Weights of a small transformer language model.
Size: 12 layers, width 64, MLP 128 GELU, vocabulary 512, 0.657M parameters.
Architecture: learned positions, tied embeddings.
Training: a variant of Muon for these matrices, 91M tokens, 11065 steps.
Each number is 128 + 24 x the weight over the matrix's rms, rounded and kept within 0 to 255. Layers, rows and columns count from 0. Numbers have three digits each.

# layer 8 attention key, 128x64, rms 0.142, rows 24-66, columns 0-63
133150167156105143135139123104128086127136169152145124105116115140146130142150173104117170130148125116145141141114140137147132121094111099094121134105124100110119100135137123180115134193125123
159140109113130082108099169131126136155173125094126125117101134137148112145120117148113156135125144074140137145132135120118126131078139161114138133159146171133119138086105152135151103121126129
136152099145149106102139143128102105121069151155136125135121128116107107151166143129120137115150117121115114130134142147098130109112150138110118169120102112128118116156154150152125142121114120
082121114126129103137122092106096169132132124118128128112123158165151137121170159106134079123132153146164130116147123158143107144113106114132112099106146129103098165108155109119149117101137162
117120152128087123170126112142119144129117123119146119141110127134105107097134136110159140147117130122132126159163153142116132146136128152120127100137105108156121115110133149095141092142138120
119095147130116095126139114138158150099155133136125135075168091126134164116119126091124121105148108108156116146130143115130146117159128121129129115128155097133149158143125146143140116154157139
121126159089105105112085159151127101144109129162101110131128146123164133145147111141124122092121150110123111151153118131151121168117143122136127138132158122115121166139132093126116152146118139
095126150131105149101107151092126089160113169129079118151126134122100133131124116133125103132138119096110137130161106142119187136139116128117120177084137129135161147135121142087103107143125150
121126158132089143134114103092169109150137093120139114115165167121101109142153131086161102134126116175138113083118160130120117154128101139102113174137105122125141104122109117156132129131189136
145110141087104089125110101147132134142131085098123163143089099133142133116121125127152145129126112168104112135139145072117165140134122113128161117109161141101127124105159154135136139183148154
171174090083129173166116141102108132141152110129165148067110125110106113152135165146102166156124128101129159109118112148139124128127134153117122131154131140083102111115112116112146080160124153
082106147160155125122093107113120160138124112158093137146119153152126088135107112136139095150117132093134135175151161083125111143154109133143109113107117095153129076157178118121121115170120132
160122107140142115134147124122077130133122144123134101121132149126169120098107157150113159112085133146129144121130146118127097128142168088154150114117126121163134115127102124114143129102127153
123144145141119107128147154080125106130141088130111099090126155118135121105156130133142101097173153107143126117113087163143144159144123147119147105154152135121146122133154097124170136131098110
115106155108110089168118134106143130137121114143103103141119163117092121127104140126128145135137099110145102114120134177121086129155094153103134123142139145125120114155114134132146150143138115
184125148089126130144144146118107137126135089123116105135134172146081103097106126138134104145158122138130125166109130146103132093147082140126123115147164145107149088112091114151136132143119079
144136123123122118082142121157106115157112126113125125141147149124134113156114134094071134129140158127122107147110146098167151133085124086116135131128101143146120108106154165148147133146122130
110108122137108142134155112105150133105114119115158132124124146155126130115130135150169137124124104096095134129116152106089128147136096116138135134117137123113136147140098143175109103126131109
106130119125135119132143113118120132133130108143111115121112156138101139124137143129132134121154136167135108167122088179134107068093133154123181104143144176135139134111107094148132115113135096
136157120117098145133145116090098126163119141119111126120130118125162137134123126108137117122154107136119146104103141115141158108127144131137191121116119148107111119122079107149125137160158106
142129148129110132163163116106178125149154104130124143104130114131070087138131127160155124134127100121117126100135164144146118112123112153119127079181114141121140087115165107149118111114104155
105143094135164123122105147150112121110101176118159110174128168161151098138143084119148115122129153142125145143152176109148136122092131096130138159124124106115127093123116170094107112087114130
116146171123101131141133133141130130131123123149148120092127140125099134128124140113170143143165076112131126127160107135130114133144099122093104131098133140139156113118093142126131092117168144
145144149129096138124116133115115123127119124147152122102117131157146151157114095159129141142141121116132109105157112102145141149114152117112141138125123145145135159096141112137138128098139089
103115125134128098168154106099100119130105124135144112137140102105116109116112122146158139095124176151093122124133185146091103141140132113143126115148137139111189155098124106147151135155118112
136120100106127110167133142142128089137131112096118141105152146141114123113117100162086125159131091126180137110111102130151112156115119154124120094119095123141124166108119148153130123095153111
108151123127175121125095143195103111097126134116094155116154094148163129120158126165096141087112130113099117098147151094150151184087162040146143121134127130141104139124109139144142100121154142
138150124100100159123137135147123145119101139110130146100127113131121116107136123095112148112115148116105150151110180147124077133128140166114126120134129085118116120123102145113135110148147151
135119102122179118147135138153103143103156129130144114135096141133133127121141138115147139147145095103123114128114141120104158184093119150157092118171109106127122163114119173147108129144138129
077092127117144160104134127184147140112116077098145142144094104146151149126112115137114134119128153136111155126081137118130119155070167119124101155074129123141112115151113140140118131136147160
154154113103164142130116139131116131170065132139116131109124111158154103140140130155123135104144139086138123112111118169107143159135127129099146143192139114118155153140107090113121130113115121
147118144151143098137130145110154100180109111148139139118176111159121125157162111139096106102129115126148147087119148158152129133144102145099119084111141136075155125142117112134137115117100114
132149138114137129132138148115110124111107099099068154122139137111112119153126149157139129123138112179122120098106096139119142153164128143134121144117142108089134126115143116128140167102115183
142144128147132143138156138098133113126106139135138109108086163131107108142161129091153118110114140128158092132154122132152189098136129125132119113121108140099178105107122136110135145154171150
153101126148110156133116103094143149119127108129139147121114144163104130138097143112153159147128107123098162130104174113133116133149115153117107077117136110125125154130143080136124113114094136
128151155157137146112122146131134147129128112120121161150147116091144154156105082133152099147123148107116116156119114107125109128133122123116128105094128125134087151128125123152104124158155120
131115125122142148142117096094131172133145113153163156131081145120079130127105127098147092093143145149157125187137130162090124099106102139127129134150150152092144084165122115113112093102164098
171120125128123175168120107099114180115110129136115120113089151140108045103145116142106102144157108137103156150130165165126088108135110152106116116125113114119104138111153102157136084114178152
108114093131126146132128133161109108115122118132154151142124111123156144125116128141102155090138134114111081143117131119097174126129144112101137149107119171161128140140152155135156135143118122
105127140126111106143106114148163163110116154164095154150158121104096121118106120125127135133123145158166136044151130117125135150126115127159102133101137127124153115141146086144118114141115154
144126076100115124168166047140128125163136089101091163069111099118107125179140109155151153154139122117124093142126127151170100123104147171163144140159120108145138108121109111103160049168118139
102145134089091112088142095125105125112163118125124121138166119150091138112121113131145157119132125135132138095116142173112172107090087144170127111158138185126103077100143117125160098113128139
161142153142117127115057148138131128125146141142127180137090124128142148122155111154136099138143155098092176115072177112116130093123069165120118080132074117134115197079107145187139127130157131
# layer 8 attention query, 128x64, rms 0.142, rows 25-67, columns 0-63
130145119124107077094092153134105141114165106092112151122136134137107131139105110139151127163141139101171121108119132102121130141111126134145114128105105153125148137121153105139102116136150134
145170131138108127103132132128112116133068153141120125121139152130113107151165127112120140137129106121130120123132141133119149107130142131095133157165123119103119133123138149149099145147075137
117141108126121113129131119106089146139130140128109148083107154141183154114166125140126126120125117155143129126156115158156102157149115131140116106102134136088093154131149099127135130136148169
130119132146103118161142094143127142149111127138116138142118114133112140114123098096150148133109101119129134175158146102132129153159155148143116120119117132144109113120147131118113109117117141
173140127155139125122159098122125160083165114115115148102107111131140105136141136154148147058096135134145118114154134095118117114139148120132162090140163114120136125111121144137110142125162119
121129163097129141089129136107116123156132120136102117129084146127124127114138126152118111121141177111124095125133107150149114130137124145148145130143158106132116157152106097109138116144147135
120120171129133148072132131099121107128102131149086132162093146110145112089100119165116128119127113101099148129137123147118137124173147125126106161117139149132138140114120149093095129162100152
116117132110120119123115167126169099109154125176140119121137163148082091128133135111147113131128147153115143113118151145138095149131079104137142184119124148123115094112147123112158077099132131
131125153096091083100124129175144156150145112118090140128110142154129150104103120109140117132122108140134135131138121091141143139107125105137133090109139123093109173112116131123169106151158111
113151140092132146128144111148097129144093107138159140121137130099165152121197150131099139086109134146076131140131141172145120142158117119134109126121144121091139100090140068139172069145135152
127115120141096120152082125140134180098102154137115131097092107142149104148086073151132143141099162109128143126146124126130124161115122157165083162167126147126143116139146137112115114122169131
140130122142102131136149125106083149125123120127137127131120107106131110112118135152113111151140109107149146126131160123127154114146145087129151107132134103132154120125090094112145159122155130
102137133133126109110091145128106117126164127138129154126121125115130142141133134086136156118159139115099105091098121157119105143115125137120117125190146200134114105114120124124122144141130087
112120117120154129130106140157141139107161133125121114134134126124107142150149102122150102124149123137108135130102097197089137149129117103164095190118150129114123120118143113122112100139126101
128143120119151089153120136154127150161128140144163113157129153110114113141148123095167116108136107142120123140117083141136103128107095075172081150117163181126141114086153127180121130131113066
123099146132129176120125120126138113174140151131109108163120113111122096117113135137120111090133139121133139131117118069129165126113106126107160158160127136109103135097129149114125160169156147
100126140142131122122126099119128156144156130151162103096125141145114117125138121129131132142136112128140157139126142126104132133119124143118118131108143136141133130147125161151152096106090089
109126109124161112157121172134123127126097151130152112141116142121112159130141104095134108111151136104099167132107121151120085123118159119146172109118163153124119129122149134127114162133099134
168151116123103133134132143120122147152124112132142116138148115112119147085174139069154121103153120134129159112117161145151109139118078146133174148131171123129139119131111140116106108121131110
126113134146125144131112146134153116150157120124133157124174117116117099164163079144119154107131095167091126120111144128125095133107137127183088131117132129145098090116183117160134087105132121
104095084130125141127098111075151118143101136101153117161123120087138102104124141127125156152131125147140151132146106122121143090116149120113126146120108130148144099174095151086140135114101166
122148165144150128130116134163131108095097109133137086130121149140122113111155143113131128138133110138110105140129137131127154147139152108123132138112112098157141116097145151115139088117131122
138123144133141134121096137161108133113120116101130119168097111179134115130152180119116102139141108119163116128139134095139116109102134160110137108172107137143119110128151124101121119110125112
136124095104114125112132120098116142117132143157137108133136086120106107134127111151137144131141111139137127143126148125108080117120140123122094142141179139156083144124141140141164149149116090
086142132151106140146106139135135132124130111121139107161149144146141131157174147147108099144143118128123095155083110141131136139078121132140124155099144121129103128113095125153152128110114121
154097146113137179082089115132096115106130119120101125169150120105129111068145171180119161140111130066135126094136150108131160121110176121130153106115139118141144129214083140125170149120114188
137150106155139156151150138122125096138154116162145099110154098104111124132147137107153146114122155125111142155110119140154137125130141129112094119103141080130112148146131117155162109133135105
129129150126158126136090085121126158123149137119150100116132183116142117132129123128120141142124121160106088137128116113070134124128105137151129118121150139138104156144136146156166121116128141
115142172131126144094131147125138129121123141152150109105101126130113169118071163152140168136124112095107172136137133108149141124095140120106128122077125116096117154162106100137113149116139123
132136090135151124122102139124104127150134142152185166118160128111107111126161136114117120091110138128169092113112109157109115137112153131119110160177144119137108139161143118116121101125105112
134126105121106145118128140094144159129153124102153166131167110162124150172150114111102152076121116125149114077106138162162100138117128099130102177115115113125106087131120159152135109138124128
106162137126135109125137175128121127152151136133093150117164146101103106159140134137155149132113116153139088145103089162142129135137113128122113127118146170097111145125133131104146109087116118
109122161125129142142128156110162119133109120160141130106134146128135132119137125092110129125144137148157111146119125104122134113151086097157117116156120140138102121141109155084147112100167104
118144114115124132169120108129142163134124161108124119088115127165113125140095085130123143114116086141131137120129142142170114141124118125131107093141117116107125131118184110162150085116139082
136150125152157128135126126141137159113124088137112085144140113113143139104117108138139116139099150124140101116116134107163090155137132173124119136122088131121147136136125149123116144126125105
120112109128141128104130133094144149103114144153171152088099152120127172123088119101134104086104151165125152155136137156146095133116133081145119126138139152155151153100152118137132118102117126
108167042140122117162118135163134137103133143171146118087125094119128105174138131128123124112115110138122134144132127151165100152124098109134130137137110123132134124152172097199156119068150137
133106135104106148107143107141123139136128137146103117140122131139148151097125151149110139124143130093131133153130147098119168146139126120081136136136115124140112157138130117099103180154099133
135142133123107131126121117119153143102136110135078159123106127161123101118088114164127140101104126111123110124136102150113123105127137115128112156113172123092120117118145135151133096105128182
130159126134121108170144136153108123107139068086085121104125097065117140188172141127147165118134099138134103147147132127119105125080145157187148122152149129162146087165121145113175084171098116
127112091084110120092129149111152102143183125114111117134144136111128083128162105143135161109115126174106136155124135148137184115085127131110145099150133162159116157115168114134123112096136099
170173112132146146091130168122112111184129067122127182137129170129125142142145137090118090117114158102162137133108086120126134153108111166150103120112133170074089150072068149135145114106171107
129129077122160088148159150094124084167180135115103158126161132140173135078102146113160126156161117165157189116113142133119130100081092120125111154109092126101110116149079161154125149099075112
# layer 8 attention value, 128x64, rms 0.135, rows 0-63, columns 0-63
181127099109135166108110134139086111101127111103138143145139171169108118158105149105114122088134107154111157100132166096161124142126147129096106103154143146132157093117127128100131104147124161
131088124115166099134111127130152064124127140150138090149130134101141117142138131142127080174187118109127120164135097119107164096112110129116133103171135111150103161094119116124128120113120169
135101121132122120093134106165138127127167138113111116149096105141124125137152130117103131138147156163119106187135112093152151102115151112118112114150131152123175113150132125138139113109129133
076154170111089150141121144102139098156142134129143123111117174151133150169118108148156094153142146118117105148120125088100148127092149100097129150105122103142149138125135157148106124152186127
091107114105162124113096129122142160113114096085080135149126137158107111154114181133083111109128144116106144111141142128098151146133102130142149124132134114135150101119150181113115149131130131
161118148141128171116144122138124128134101140116179171138140132098152137141144079120173126134098070133138116113115147112138117154133126114114163161149171150096113134099099101163078140084145147
124115159119159106099143100152110109167170136148135139153134092139129157140133134084131157105110119120107115142155128153124109089162127140144138123120134163111131154132133122106112121103134115
097118123179152121141106138129154120131170111089143108121143114151114122141132143110114130133106141115138146099114177152108127118138132134132138116125141166121154154147114159106145126088096134
149135149109128152149124110150129182158146129147133129134118096122155101166117129132134136155134119137125118124085126094138122123097131126109129185116141110160114149110133110102085118128120117
134087126121136111144136122137147104135137118130107143128125097118120145139166128169110110162134133132118136126092115114151117086128149139138136154166102147085120133132176112114116104120148105
150095132166130119118133126127097122139078115135104092149102145132132125107151162137095134127140130116142125135097142169115115097116117136134120165107157115140123165125156115094110152118156114
136113105101172122149104100090133112162134139122092125150156106118144117139131125113172113123133111125087120105132123156161128150132120107109135103118149080157142117151118117134121164124122156
154182142172135104134098121145161133105135103110135078089169159136136124123159150115137161153121139114114092105155091136147110144155159090129111114130161112081160171120136130086107112181106099
136142108109102131156128150122121146121158191128140143155139121163113131130099139096089108114097100091148170139149107101153131114084141134144127112182089139147152112092096148125139140126133101
166119106128144167115121152134163134143082137093085119125099128136117126124121161160112136109144115168103085119164131110087129119128156125123131104113097149142151113143135087158157111148104149
149093120117110134103130145117130163158093087134122105179130123101144127122096148117148127130126103098151137172129124147105129139142122129165144167124122108127101111113159105110106120144135068
135159138089159097117123160132132132118099144101108145154130113112130130135121142107122135125137147140111115127128082072094156161134148104139145137122120121132134119126101136141145112104137131
142126101106088126143173152121099127088151154138120153120116157133132123159134139139114100097111158119162131131118100117143122112141132115135107136109152134127119105146115144124120101109145125
119104105142145136105138149142115154154136078138128127111078093157149119106147114181167136186140181152144140107100122115117145160143116123135133144126123120114143083100128100148169153109156121
138130132100115131108148123134146106102133141076078132111111148176136122124105127170131101110139115121134121097183179090119138109116089106122100130155100130142144100152153137097125147118176143
145139112113126104083207112156106132134082122122130131136116157128117172133125123106130123157150120147128096142109123132111148121123111154128134137136155111159134121138105117094145117132120127
080125136153135117140082099133112164148090120127126097126132117094115156153132119087133152140132111174142094170117166109133166140118137147097069140122142135109137121139172141168116143102151143
155125134140118110113090093111119123119127112167093135122181132146102146116129111129100103133124141163144132157131078139129112122168148098120144127104138122149123168138067135108127132102120165
094155115126148148111102118161181105089129134154152170112128113115082111120105143096163121126117127084150112150144094133152111137112100143115118123146164132131110144128143142120100142107114177
101165141112142126150154141113116115138150128103132113108149106112107126139113164138141143117085146142142098106185131125114118087100133111104125123107172093151128138118140119130154134184093126
127156113103130115122119143138125109124131131150136123118159143148115137133122138132152155128122135164119111161166133125106093154080118105153119146114069133114129125154158120107088139111123090
144160149170097156129134112127091090134121124100147138151136087096119158119093104139138089129118105159126132128111109155089128132134125146138147121153149115135130132092127130138127152157167097
136153131098147159120117165093131154138123074126138129090132101155113130096160128162115120176119166110143174113139116165105131142122141128104130145126134073124111127100120134110127127151136121
121127126107108122116112077141136152129145116161155154146139118111128114130092111140102105117129166154128108137146168090134121120149125114046119113135158144154148123120102155102162135125096117
121145089111112101128072144136134097124113163181158126173122158121138114092129124145128139129143144122119128102136119142142095113108116133093149121121122146140166153114148112124116146164168069
157142090180111157136114158151175107163142115081109142185144128117107166161104111112141083127143133085117155097110146122091124141109130114151107125151103102142132114138142096123128136153133088
107112121127080160152162112085127129154140114140138118165140143143148139084128135097137140127112099105115136076120068127111130141102134142122127149118146133130091110123134149141112102097150142
136119118111124133114129140140085100154065165088155135176113108107120140118118102080116161142136126136093126118144161115146160116114155154138128122104157119137114105122139116131148126127145114
057099085115113186141104125110091087064098084130117111117153131146134134134136141120127143153160101103155117123149093108134172100102137137114151167112132127123139163157146158155110119144143128
126138195097123153096132118118083108177108203191133128146112149116132110166161109136152177137128112146164105141146116126151130116121140113133115100163112107120133157073129100114142133117110124
158142141143108148137089131128113099126173155150139123138145104156146127147118131158120171091128117139127132085155137123103135102139099116137118136137175165105140139145159085110065105092119113
145130159152123075136139158146154136159115130121113102156124178140104096129127100158160063099138149117120114152142148098115139144142137126147075092086157115155114166119096141130145106138103116
130050147125116119115143114116110139095129135104128164123103159150131134097152170121119159133068125112157150133150104118135096117144126140113122116146108137132156110094148166126129135075143129
118160112170118167100142110125107145137144144111125116128109069146118119102160124152105109149132146143141181093123080154162147175160138142112078107143150143120089099157124155104191081129089088
132103146127085117110075099150153122140099156113120140086132086114126133133138127132109141104097117088179104125096139138145141139153125133100146175171157160097133097127142132112158140117163128
153092139119150128132126145119104105089124126164102154127126126111156105105171112121102129117140193118138178133130096120144152126154148150182181144125111134080152113113129111088107120106103149
074165119134094138136138151104103131114132144133166124088179113121142142100127103115118082095163145114121130111155100168111146119097167136109134148117126138151122118121118127152124102144113118
162149158098144138125158131143129155106140111118074149080036155127123188127124115160125113160105123115128079133093127127129164137126162131155127132145063126117158111143122135110094105114156101
114159150111139135131150138133122152123154153118097133122136135127127143135153168113132134115116121131116151121143117134102104112142156104143116110104142074108055156104087130127135121138145099
164162143157108112126114123134152151086106139093152133141124125113133131182122141111124102141164087081123158138129139142105140135136122136114143092162121119101091112118162128131131092106146116
128137107123144107144092140099162123185117144161151129116140179130093188123101102121074131112115088108111110173152155128133125139110113131112141109113106129129110176182120134154112118110158098
159154118086180195123138157139104114097107153113112119109120111153127122093091123111159110140128138133095118148134073136126137127139148142087144178119171137140117112092130098126130111150131079
127139141126054133124168122128145137164104131186117101127161163143129136160101113158071078099119119147134166086146083137128079116124158107148144085119124155174084105131142136119183143130181145
145102136098108093156127146124114114071130163130120128109152148166151173112126167131127151175158103131103182101103055104148108092155128138159073136121130106160151102098102122106115099112164158
142155118138127130118108115112083137147098145131149102099081126129116119104096171135126115102123132120127125126156085135102148149110132142146164113151136092184107107126152168130153120116129107
144113101111136132110133126117103111117149109133116082121120098163134105109153137146174121109100147132075110105169078138144129155147126121131160182127131167105134113114127124156133066149146150
114113101168138103162131112133116139106124110170135126148138150155156102122146113116160161078107131144142093155105188162138132141172139135120122141141118131084152135123115119067106135139130149
148155096106148118158135134110160156128145087105138117143141092143105128112108133151134123143123101102136140132110105117109150125154124142144124180128162112143071132107073132135087193099146151
179128054128145112161112151080122109144166145184142101145126114159131152104128126117120121132139134133116175101112069134144143164134146131123139120119117140103127096148102126144129116104132164
136100131145129139081155123147135135147164102175132115159170067137110135110193122085127133170091114116169135112080120145136087109153156167127122135166142156049130129137119125092147147105163118
164147116129147125122099126149133120075128131099079181132111173092108110103153180118097165124114141103150099170143174127158161104124151149106105129148148124132159087101149150115163101149108133
131125139149174119138106102138108121171157114146167122131097132133118173166130128093148118146133160135117140120158102145129122111094156112122143113114138115124128124150135140117119134150102185
132156153137126097154154128116102142162122121152107110150118104114145145138086145129098146134103138096134136131111149149130106123105120123143100157117084116164113148105113124134090142137137128
137131114146104124127132112154139120140109139129118162119070132113151127119158134114128135160134104115179109180130103131128126106135125139125120149160112151122096174080084112128094166117111120
146120081102114172109152097134131102099139140157131158115143107109111119115154165167102127139150134150117156123097072130110123140149150145161123133141118176092117138083159126118127163120142096
183136135175145114106150127116142126184156089105094106111152145123145109115122114166167158138100142158108072133099151132109143161087129117129111195124136052102176172090163115158121087137092159
163108164149093158111161080093095119169116102163147147109133130128130135127170135120120162128191115163069111131108188122089086106148101106151104138069171103147084108159141132068106202140165144
129102114147096153096073117149083079087136158149135120093113085127095171127133124151098144145106125118146116179149163120132134116136079139112148168159115133111116144127133100143077150121154133
125106105130149110093081121143144164092124141109091072151127134106137139098116123124114122169126148115176151134102139140117113126116096141121122144161092137128145117135145130150152125139135129
# layer 8 attention output (transposed), 128x64, rms 0.236, rows 0-63, columns 0-63
111137126150098127128125130105132133111132131157097097108115122121164164105110093138120149139126133061109141191186122117091161153123111126155147157104094096130127129103166117166124149146151109
123127121171097104141128122120105179125139139093151134156146113154112129155108091097137146134114115163157122101105166090151118181115136182131097152080126167119097141178098114092118150117145076
119138109112120146124128150088125105102108132138149134125150168127142131136127120144146103143123083085125115107143134173142134145112150150113133138140114116126111153120156099137094163142108113
135104091107159136112118122150089140122137115116103112171159103121129102112190149132124148110161116147151147124109108127155137141179122149146134120124115126068141095136154071160119130120114122
171108121116064150110148097148120091116143159117121153143119115110128160143136103134166133101113127129149112140160113106173091110133156126149100147137110094137145159128096088149140118122135157
124145131129151113133132116094117121149152098151100054100113150118156120133100141102126156155124185136127136124111102112105113128120112115136136119149120166130139156139152110085142118196135149
141129102141139136142131137091152137121117163117141159096093163112117108115137120144138110158129137131148123115105114118127120116112170108115153128142111114134090127129120111150153138159113138
147142122092098134163163107138142140130126117093104172152116123101144122118141124144144118098133120148140097140136094107151139128121129091108140116138118082161100144142158124124113128169141142
142123127131136130131152187094140124126140121092081108132121116144135142094115120129134127154096140173139138100157105150114136116176120094130124087134124151121108143117116136135140140127160131
128130112157139165108128133149134141129116156149163091157106133144109092151093120097146130122120136128142115117093106143097151167117110121116101118145158108138085137124094153139137179117123141
094111110092123142148099113151153115144159117125134139139146108108120153180101112078195143157107118177152130119121094128105139108106145136128112115131104146178126115108107141157133137128132104
116104165149100152067131150138150158094130131122135161119104122131133094118143102153135121117138153119162117085144126073116129109113140135146140184118122200105122154113097125106133094136139146
082164077116126141141183149153131104152134120114091147113106141111127087134098101170112110106100083154144144091145137153100156131133119149142164136159112144161107091125145100133171093142154131
128124145136104138115120115132116110126114105138099116116105161133149154115100100194143125150151129135120113141134175127125126145167146146102118096118170101120128128109156095130099135119092140
139103147141127116112133086114095109121165092170143169100114109102143131112173118103122113145096137092137169128107117126133150152107122147146117153176145091096102152146165170124108149122155114
150099147155169123129111149146093087098163157106127095071141112151134153109101145120137141142112097187115120116103125104145128117113129120109126146143119154175143137141080142138135179117112139
168081119102084150139151091110140133130139152141097141084110115132089123120102145138118092140122118141124163120154156182156094126143141186127133115153138134091148125149135087140107111150131125
097104130146144147116085119144124111158121136125143085109140141120080149119104121115143109133191133120130109151148134143143124153134131134154139128144117099123176141106132110114138137115100121
146112162154136112123112108084134109093112163136120098158207136106101113147130164105126133099117115125082119119132122155136127129114114114101091183127124143151112177173137155146128126154094137
129120159114138127173104133139098104129126116142121132168121131107095124153149135129108137120109102079143108174107103141108146132161187180144096115126125129101138143110105095166125136157111103
116106116151130157159078116112145149114144120133121142102135117146139129187080142137108125138121120099159160153146122152153088158115137102122113096106105155144134127097139140164128143084123115
155131110103122152126163124135149093108133094141158130155129110122137165105132149119135163120142113095133170093107098139139110129089106108136178153080135162123164138109105121122087150156106124
087098126116133118122148149104122167111124144088123142083130124131149145162129135114169130134122160127125077094122161127129104158123130148122149127129143167142127098081150131128148093167126104
155143156158129058146151093088110142150158118094138115128147165120158138123137093134129150120144149116132138121117159089108104164115177102112154139131126105137147121133076071101180142108146101
116109119138140116147129116185153125118135113126085152125109129160124117121166079164086108156141153097128160119115098111149119142169117130143136157148116125125112115154115134120123101080152127
120095150126119177141143105132125155158085137133113138089112125109142111119141127124119164103105124099115163094125108137145160120177145141110143088108149104158159100124092111164144119132156131
123140082095179111106103153132139133115163093180102107132115130146103139147131133134106179117108137123141091125127123105134113149123115122105135152126137144141117120159127144134139114118108171
128108135159122106133139083164117131111137179097113112157160153131152110135118091147138161093104154162079088119092148113117132129130119095154092148157130150136106113153129168140137141112137100
141133161144138138147164169096103124110146121079114104098162140186126147135159122132109166137112119102125111141125095135118110149116135127158153128128109120121112125110154099140096099136117138
102127131159137164109163098125099151157121093111120105115157121136120110156153110103167136134106106126111160150131116110105161128100143164132137143131140125119111106160122087177127109110106150
133116159104174112131125076119124115098123102138111114117116107124106113097100146178134161114096106178162100145133111117141133137118150163101149137120114115104135153151156116146141145106163155
139149142141156127086118170141120110108133104151072138106145120110120111145126154138142098123155129155118132146112166129105118121154138059136119105123090120106170106127113146150117164147123138
154143134097174144151150130094158152140140100149117069083113160126095122121135138150143103132095109129147141121134148152089119120177138146144098087151102108129102120121147076142116139187123109
116131196113125103116146132126128127130159160104121144135110149091094151132145149116155079148100124159165131092082144146146119105109097126159153138129144169060102140122156102097096120126127140
159142130127124141126184106114163119104083127092150117109166122131100135139111163145120113083107101156129125182114160145167107139152106077111125080112162071141134152162064132174154152110132098
105124133119106112144113109089137177089113120095186150124132136121161135109117155127127090183140091150154135114150135115176122124099169115129145110103096114137151087150127136144141124088138129
124135115126117140151127102112133098126152184156098104088112116148133130104110136084072145146148142118136144160158128175081127126118158160087088158156110131121144114097138146114177144143128115
141126090115133128123126092145148124129130092151128125192128115129134104141164110155124123105162107163140158107114122157187118108125089097125139149158102116135080129150151109147119086073148128
147089133101127162194103128135193101113102122139114138130121121115125122137191107107129183093124170135165110123135116059121122103156131179117149115140084117126129123128117120156089148113145124
137123139112130162118156146132144122131138103158154150150133160151126114119124129121134140101152101154103183113156100117139129096171109127144147133099156076099162091126081064127096102101138132
099097136115106149144119159141121150138163113127139133141106124162099099138095126109123118122118124157169124126139170119124098115147120163156110105150109105114103151139135146190132091065142110
171112146126140154174107122090105125124152150074135097136126121092105107136126179122142091152117157149111130181115120096099111112119149144150126148116129126117149149143164135089085117128132127
135149092166132132097117105141115100157086140143139128123131111137146118122074089068167172098112177145131149118147192129150088113154121110095126161137144129152094147147085126118148108122116170
108144134091143110156113113102104095097113120162123120126133127111112139163114136115135128144110157121105137155110130135129143138119106120121144137166112086145162178134170092194141155135042159
127132153133148138103114139111142129122132118137099156113165134152135122067176191138098120135119145139096105126148094142135146124131108100149126132101118107148129150159114127132102099149115121
159141126141130131081120136146091135102155140138119118084172093133139147141142155125097119140146136107122081138130113167121077125158160120116131147095140149135152098129108115096106094196103176
140126141128164099146127143183140135156166133064120071118147146091126131153088122119151154124119136142134146132081088063117146124097159083149104106126101115143107161181107136143124176104139147
169113103159131101141144134124112174103135171087176098153165123139123093092141125132144151102111132089106104136105121114133137154118143213119110206113106057122119153162124080136109160085147144
107171096112153122155137099115113133099155109110124115162142106135111106157145126105145154102054115177161144111124168126161123133088121115110138152135084099137116122152207110174128126091121104
171129178092183117133106155107153130119126151144106079170129124144107138139151127099149089123136141117134133172151088119088084151134166103133095139167091098115113133121123117156124129124137117
083116108119134113147121117172132153148144154114186118156157123107143138114128108066137138117142122098204156126096094088097123096108100163179126117136102148132137129112119162136130160064133101
131124109081082168085154116149100110158110101139133194136095126123134139151113123132142088154151137133142119109169117134115118112070103136144135091143161163148137094135156106163126087127165135
066147139108131070120119123181122109169103115179103099145128111096093131156148142117145150162141130127108142163136125162102123127125158125105137117097158124103152122113170117158130125137114093
101089127125133121140126119187112150118152124087135142132132111105108155149145114121128157110123123159158080116142128079104090122143151156166134123119094138159113120147138139132144124120140106
070118106110083146136130115235142131138084099110109177144122129119159088141164120121122145070126099123160169154156112117204158102155071170134151104119146073119179136126118104148101090117131157
130116115149131167106138122131142114112142114189098130135129132098165109119110121142137106107117147144153126094114093164113143137161113058132178138130129143101130125151101088154143100122139159
097122146161142115131124155082144150130128132099115117104157144105156137144109094138120128130112149133116094119125123103120087162134131134144115130160121145156141153080148127109125128100179137
126114089155109126112138108098152132118136138137151120128142116154113112131112126115179130138164149105073111152150147150122126129110136148093085120116157143138140159116158099138163113121083136
124144127143106146126151112145136106164118122178119152130141130116113141140121148098132149112139145138116114145085139137173112100142111093103118130109148052132132115149123090133167081141161122
123136163103130123167122163192118130127099079104099121176145077120124113111145130101156128092140128117162108135116164091184157121152138132133147105128120065126110126190128134139119143102141078
074133064108104106124130153111130103088080177176132126092089106153127162145100108127137114156158163112125192170173149146142113085146143060137099108128131176180154130063112145123153145111141108
146137093128172104132119168153133107116111111128094139135112110119122193085112141172129106110090083077136137174173100184204126127106148187089162068150112102139112149112136086160106119144173102
131147148149111141138167127136140163119125113139107170117164135120137136110120134112146138152138097106157134141135117155149097098135125102152148078093133102064118116129155136121116082108129151
132122119127107128113120141136171113125165131134109190129111122143107090127144102137127137120144136106116129133142120107130172160130125090158100149126147141083103097103119153134154126112099168